config.toml
activation = "swiglu"
norm = "layernorm"
rope_fraction = 1.0
parallel_block = false
init_std_up = 0.0461
Each number is 128 + 24 x the weight over its row's rms, rounded and kept within 0 to 255. Layers, rows and columns count from 0. The size above them is the row's rms in percent of the matrix's.

# layer 10 MLP gate, 320x128, rms 0.162, rows 199-207, columns 0-127
size [110 106  93  98  92 103 107  94 105]
[[119 105 148 126 139 136 161 116 122 134  90  97 135 147 145 109 111 109 104 127 174 146  98 160 117 114 128 149 137 158 149 147 191  97 119 121 158 137 130 104 133 161  89 143 165  84 142 123 186 111 131  90 120 136 103 127 101 140  83 113 159 135 136 123 110 165 141  98 111 161 136 127 147 155 146 187 155  92 143 112  72 159 114 104 136 138 113 138 112 125 140  86  97 120 170 100 101 136 132 147 128 132 170 127 150 121 178 106 129 101 111 138 105 114 125  96 106  98 122 133 102 123 157 108 127 142 114  98]
 [125  94 124 104  76 138 138 116 105 106 128 175 100 113 145 115 131 118  84  89 131  98 146 151 131 104 141 148 166 123 117 173 141 122 137 140 120 105 105 131 114 122 152  92 128 128 141 134  95 123 104 120 168 149 163 113 109 113 129 127 153 166 104 135 148 135 154 100 134 141 131 132 140 168  79 104 123 107  91 157 128 120 131 139 118  68 111 112 149 160 147 107 129  88 114 143 104  97 182 134 137 156 146 157 156 110  89 124 113 141 133 104  94 117 161  85 182 150 143 133 121 138 164  74 134 147 109 140]
 [176  88  93 139 160 133 132 106  73 149 143 140  95  86 157 101 112 138 149 137 174 138 138 148 111 105 156 135 108 148 114 141 148  75 156 146 136 133  94 143  87 100 124 115 130  98 131  87 150 124 147 125 147 111 132 122 125 149 104  97 172 110 115 130 185 139 116 156 125 122 101 153 102 101 123 148 113 157 119 136 140 146 101 147 108  93 158 121 140 105 111 119 134 141 100 183  88 109 137 171  90 131 118 138 122 120 105  99 102 168 139 164  96 140 135 115 153 177 150 155 129 136 137 114 118 118 112 134]
 [161  89 174  97 143 152 152 116 100 143  80 130 111  97 151 127  88 129 155 115 132  97 159 147 141 132 152 154 106 110 161 114 179 103 130 165 145 127 118 122 157 142 107 174 133 105 153 135 156 127 130 171 119 145 102 156 116 161 147 151 132 170 113 131  96 107 149 108 128 123 102 170 104 123 131 139 116 120  95 158 146 153  92 129 129 119 148 118  93 120 131  80 146  85  83 106 113 140 116 146  80 138  73 116 147 154 105 101 138 120  99 109  88 160 139 134 121 155 143 131 139 101 105 135 142 131 115 115]
 [169  97 142 112  96 119 101 105  71 145 173  86 125 104 188  83  88  99 147 145 145 146 127 161 147 150  99 132 120 149 130 147 109 151 109 127 139 126 142 125  82 115  95 152 110 131 106 116 101 164 139 120 114 139 137 125 123 112 161 129 138 138 140 127 144  88 159 195 127  95  95 127 135 144  96 123 168 135 108 143 127 116  79 137 123 121 114 140 156 117 136  92 141  95 128 101 121 126 138 120 130 118 137 160 117 101  92 133  75 144 114 127  94 132 138  98 149 133 130 138 162 136 151 105 129 186 151 149]
 [135 120 145 136 135 166 154 127 136 170  95 131  74 126 118 147 135 162 109 108 133 122 137 122  88 102 171 117 171 157 127 126 149 131 118 160 125  85 158 133 109 116 104 131 117 129 154 154 118 109 120 165 105  86 130 158 107 133 132 105 130 128 126 134 176 129 142 139 138 128 127 140 158 125  40 146 131 135 110 105 105  62 159 132 117 102 143 143 157 116 134 120 127 126 140 125 131 126 134 147 115 161  83 157 100 128 144 127 105  83 116  58 127 134 174 112 145 124 131 168 115 118  97 116 132 158 140  88]
 [ 85 113 128 137 129 128 165 130  99 149 116 131 126  99 143 104 137 129 115 144  55 100 153 147 146 164 161 151 134 139 133 146 159 149 121 138 117  89 129 123 115 100 103 109 163 131 142 142 124  96  99 109 130 113 122 165 109 138 143 137 140 151 160 101 160 138 118 105  77 141 114 162 122  82 143 158 106 168 127 118 201 106 130 161 102 131  93 122 108 131 121 109 110 162 105 144 130 218 122 128 167 117 127 154 125 135 137 114 108 118 133 102 116 140 133  98 118 145 131 147 140 139 129 106  77 118 151 108]
 [132 133 104 119 145 142 140 119 146 144 112 130 137 150  93  88 197 110  83 154 134 140 130 163 139 136 151  85 111 115 109 173 114 132 123 136  91  97 133 165  91 116 105 103 144 133 163 173 140  95  58 142 146 132 112 133  84 126  95 120 114 145 134 129 139 140 129 177 129 130 178  91 151 124 129 140 122 144 107 154 132 128 104 112 137 105 102  90  98 174 124 115  87  96 130 130 127 163 116 134 142  82 110 140 123 127 151 122 126 117 157 169 137 154 122 146 112 156  93 108 135  92 147  98 114 116 144 144]
 [ 93 128 129 144 150 179 133 136 120 106 153 141 103 177  64 152 136 109 122 115 150 160 108  96 122 116 119  95  99 114 104 152 106 133 154 127 107 117 141 115 161 146 186 135 115  75 164 188 130 130 125 160 162 110 161 170 101  94 117  70 146 142 154 156 153 149 102 111 106 147 104 153  98  79 102 145 147 121 153 121 112 112  91 151 119 136 127  72 109 120 110 151 126 130 144 126 140 114 111 140 114 152 159 152 134 139 124 152 136 134 128 121 119 143 106 131 113 126  87 130 145 107 109  97 134 144 131 125]]
# layer 10 MLP up, 320x128, rms 0.152, rows 199-206, columns 0-127
size [102 109  99 101  99 105 103  93]
[[ 91 127 145 149 143 125 165 160 113 167  91 141 192 119 129 160 120 129 126 121 143 127 132  91  95 125 103 155 132 159  78 130 127 146 127 133 135 129 122 154 155  61 129 155 172 119 117 140 129 117  98 129 135 163 119 137 113 100 127 120  98 129 181 143 116 138 149 127 123 112  80 116 141 126 123 143 139 143 121 129 150 120 115 122 165 152 133  98 185 125 171 111 149 100 124 124 145 142 115 124 152  89 105 126 157  99 131 116 127  94 137 111 107  95 122 128  77 146  88 180  75 131 100 127  93 126  99 115]
 [117 138 134 152 149 130  72 155 128 149 122 138 141 153 131 169 166 109  95 103 113 129 141 122 132 125 138  79 128 102 102 128 160 115 134 142 113 142 133  97 153 125 123 119 118 156 114  64 162 127 152 111 141 113 128 140 156 138 124 127 143 112  91 177  78 110 135 104 106 131 109 111 113 128 188 104 102 139 119  90  90 129 118 179 156 132 127 159 130 131 141 107  83 127  96 111 132 185 114 117 154 149 159 147  90 150 109 144 134 130 109 114 135  95 174 133  92 150  91 126 157 171 139 147 112 109 105 111]
 [135 135 130 118 100 120 161 106 145 166 126 150 153 148 130 164 115 143 142 126 164 126 192 167 137 117 131 138 127 130 127 115 162 130 117 131 155 193 107 111  91  78 111 131 110 130 111 115 119 162 137 166 140  87  88 117 161 146 160  99 123 145 105 116 159  93 154 141 103 138  71 135  94 104 133 151 132 103 135 126 152 125 119 131  93 109  80 145  94  97 107 157 130 128 149 133 107 159 128 132 160 155 109 128 105 117 157 118 158 131 129 153 152  96 160  98 144 138  99 115  77 104 122 138  96 130 108  98]
 [161 120  94  99 116 138 149  82 132 120 121 123 135 132 120 117 122 104 111  94 117 100 143 115 150 125 129 183 145 118 101 122  88 106 111  87 110 141 150 117 179 153 142 109 151 125 132 113 126  90 129 132 165 136 179 153 125 111 136 180  90 132 126 120 145 146  92 168 117 125  95 111 126 143 102 123  86 145 149 177 132 125 136 137 166 139 156 114 112 138 132 141 116 167 121  76 146 176 123 158 183 109 104 153  94 126 122 177 147 108 134  90 139 119 107 173  90 104 130 124 130 122 136 160 150 116 124 124]
 [132  99 118 136  61  89 149 146 163 125 160  90 122 123  78 103 130 187 113  89 149 142 154 103 161 115 159 150  77 106 125 127 139 125 116 134 130 113 127 119 130 139 143 103 119 133 155 115  89  98  99 124 155 131 137 133 108 110 122 150 113 152 126 137 101 147 117  88 147 118 127 119 168 128 118 144 136 129 143 117 189 143 134 142 142 144  82 112 103 103 128 120  87  88  96  95 134 147 147 145 128  93 132  97 163 152 115 146 135 163 128  96 134 153  87 106 127 178 138 143 125 106 130 127 162 139 175 116]
 [183 175 143 133 161 159  95 145 118 140 143 127 121 157 165  93 158 124 150 128 115 129 147 121 122 136  93 125 133 120 121 121 140 128 155 170  97 100 154 125 120 118 122 109 123 113 149 132 158  98 120 153  98 180 105 113 143 164 139 112 125 133 122 113 104 149 113 118 125 156 145 161 144 103 158 145 125 161 133 105 120 158 136 106  98  75 140 117  59 142 187 135  85  98 156 129 131 120 145  93 123 120 137 119 122 119 143 107 127 113 125 169 138 112 139 171  92 130 134 122 152 117 138  73  85  80 101 132]
 [131 117 125  99  95 125 148  87 125  26 129  96 137 132 137 130 105 120 102 112 107 138 103 134 107  99  90 129 143 108 132 118 117 177 135 102 158 126 132 130  89 128 148 175 145 139 123 116 146 109 148 130 148 177 146 112 140 169 136 153 149 159 133 146 182 127 137 156  98 164 120  98 109  95 128 131 160 101 155 121 117 120 119 132 135  91 136 198 149  90 127  98 112 180 118 139 129 146 142 145 136 136 102 128 107 142 105 137 123 139 104 111  91 114 138 153 154 109 149  89 100 146 128 129 129 123 116 116]
 [107 164 114 101 149 140 137 115 125 123 145 140 158  98 118 124 119  91  91 161 139 160 108 117 150 123 131  97 116  85  69 134 133 140 156 116 158 121 125 107 141 147 131 164 146 102 190 148 134 156 132 131 129 169  89 154  85 138 138 163 116 113  78 124 104 162 162 132 109 156 148 143 128 120 172 131 122 132  79 121 112 144 110 145 109 116 119 128 119 101 104 111 119 159 122  81 130 144 139 142 130 115 102 146 108 124 168 137 103 162 131 160 120 127 144 110  75 169 107 166 192 108 124 127 109 136 151 123]]
# layer 10 MLP down (transposed), 320x128, rms 0.148, rows 199-206, columns 0-127
size [104 108 102 102  95 102 104  92]
[[120 133 118 177 107  92 169 126  96 128 124 138 163 142 151  88 161  93 103 128 136 144 147 151 113 170 116 148 123 109  92  59 145 127 155 157 132 153  86 111 137 118 138 135 164  83 137 118  96 125 106 147 133 150 119 106 130 130 128 111 107 134 126 139 141 103 133 124 181 156 114 138  98 145 129 173  96 122 141 105 135 209 121 128 107 141 168  94 112 111 110 112 139  91 151 137 136 118  93 126 135 113 107 126 133 107 105 133 117 146 130 141 120 135 172 141 133 153 166 127 146 127 138 103 132  58 154 127]
 [155  52 140  73 129 134 104 128 123 125 124 130 121 120 126 114 150 107 120 152 110  98 121  95 137  99 146 146 137 133 109 224 117  97 107 161 151 132 145 105 116 190 147 143 134 141  97 118 133 146 136 161 141 108 121 136  94 122 144 167 160  97 111 144 123 114 163 124 109 153 115 128 113 136  96  97 123 130 129 144 118 134 150 122 137  75 108 133 191 128 132 128  84 149 139  88  96 133 155 109 127 149 135 158 148 156 128 127 165 113 129 136 145 104 162  95 146 120 145 123 119 113 133 112 130 130  98 166]
 [ 99 136 175 114 161  83 123 121 182 176 101 148 115 122  91 131 133 127  82 173 111 119 162 126 145  99 116 157 109 114 122  72 139 133  96 130 120 198  92 110  91 133 143 137 157 125 139 124 135 139 139 148 128 117 113 125 149 152 116 116 119 159 112 131 130 136 114 104 120 109 141 144  95 120 141 156 138 170 151 135 172 107  85  92 171 147 158 141 133 144 116 145  93 135 147 113 158 164 118 128 114 127 111 125 131 134 105 114 134  70 104  86 155 127 124 139 132  77 152 124 118 130  97 104 147 111 147 126]
 [101 120 152 108 130 160 159 139 135 135 146 106 161  80 130 109 103  92 158 143 132 146 121 145 157 165 172  99  81 130 165 165 130 131  91 174 133 111 113 116 147 125 189 140 130 129  90 165 114 165 117 185 130 141 108 119 138 132 153 136 147 137 144 137 101 153 183 104  93 129 106 125 124 132 152 128 134 127  72 136 107  80 115 136 102 109 116 124 121 131 193 118 155 111 144  98 124 127 124  99  89 143 131 129 135 130 117  99 106 131  92 126 101 139 118 132 130 156 101 139 125 102 117 128 136 169  99 109]
 [104 112 139 146 139 117 118 124  98 104 119 140 108 155 174 122 127 183 134 122 115 153 150 169 142 135 125 157 139  94 128 144  98  92 135 139 116 102 134 126 104 109 115 121  71 115 159 150 178 117  83 144 152 120 123 131 161  83 107 112 112 152 158 123 124 128  84 139  77 141 159 136 174 133 149 112 142 136 126  89 126 165 168 127 126 126 111 154 166 128 129 113 128 153 148 125 112  84 121 154 105  92 145 157 128 103  92  94 123 150 147 149 125 105 130 134  89 105 169 108 116 141 132 100 192 105 115 125]
 [155 117 118 142 116 132 153 104 151 139  81 143 127 110 125 188  95 161 115 124 146 139 106 148 115 100 145 128 159 118 150 128 110 137  80 128 132 128 114 141 149 142 144 139 136 202 140 154 110 135 122 155 141 105 132 135  81 141 143 110 109 118 127 165 133 161 108 147 128 116  78  97  99 134  78 111 128 131 139 156 116  94 144  84 168 107 100 151 134 184  80 133 185  96 120 132 105 122 120 119 117 149 121 164 112 109 120 146 155 143  79  91 107 153 107 125 156 139 122 148 128 111 121 137 134 174 120 114]
 [110  72 172 126  98 141 103 123 136 107 131 166 139 141 150 116 145 159 110 128 147 171 138 115  96 109  95 105 146 127 117 146 147 137 122 114 146 134 160 133 132 139 138 138  93  95 112 227 123 133 148 148 174 149 130  97 130 122 112  99 138  96 125  82 108 144 121 119 129  89 106 127 138 151 109 107 161 152 133  88 133  64  95 160 122 136 141  95 120 121 158 137 148 160 108 146 116 112 106 146 125 143 130 139 127 117 115 128 142 129 101  87 127 142 120 152 159 189  89 137 113 122 131  91 103 140 124 112]
 [ 96 126 136  99 114  95 106 115 146 149 137 126 132 114 116  97 136  67 173 123  93 162 139  94 174 122 114 115 111 159 155 124 172 142 205 109 163 108  79 142 140 114 126 132  94 100 167 158 157 114 127 133 146 132 129 146 105 121 136 128 102 140 148 117 112 144 132 130 150 122 131 142 102  85 136 129 142 131 132 128 135 117 111 142 121 114 128 115 137 118 112 107 138 125 136 120 139 135 152  97 131 140 178 158 111 103 183 120 123 126 129 174 100 154 173  99 122 103 155 139 121  94  81 171  76 117 117 157]]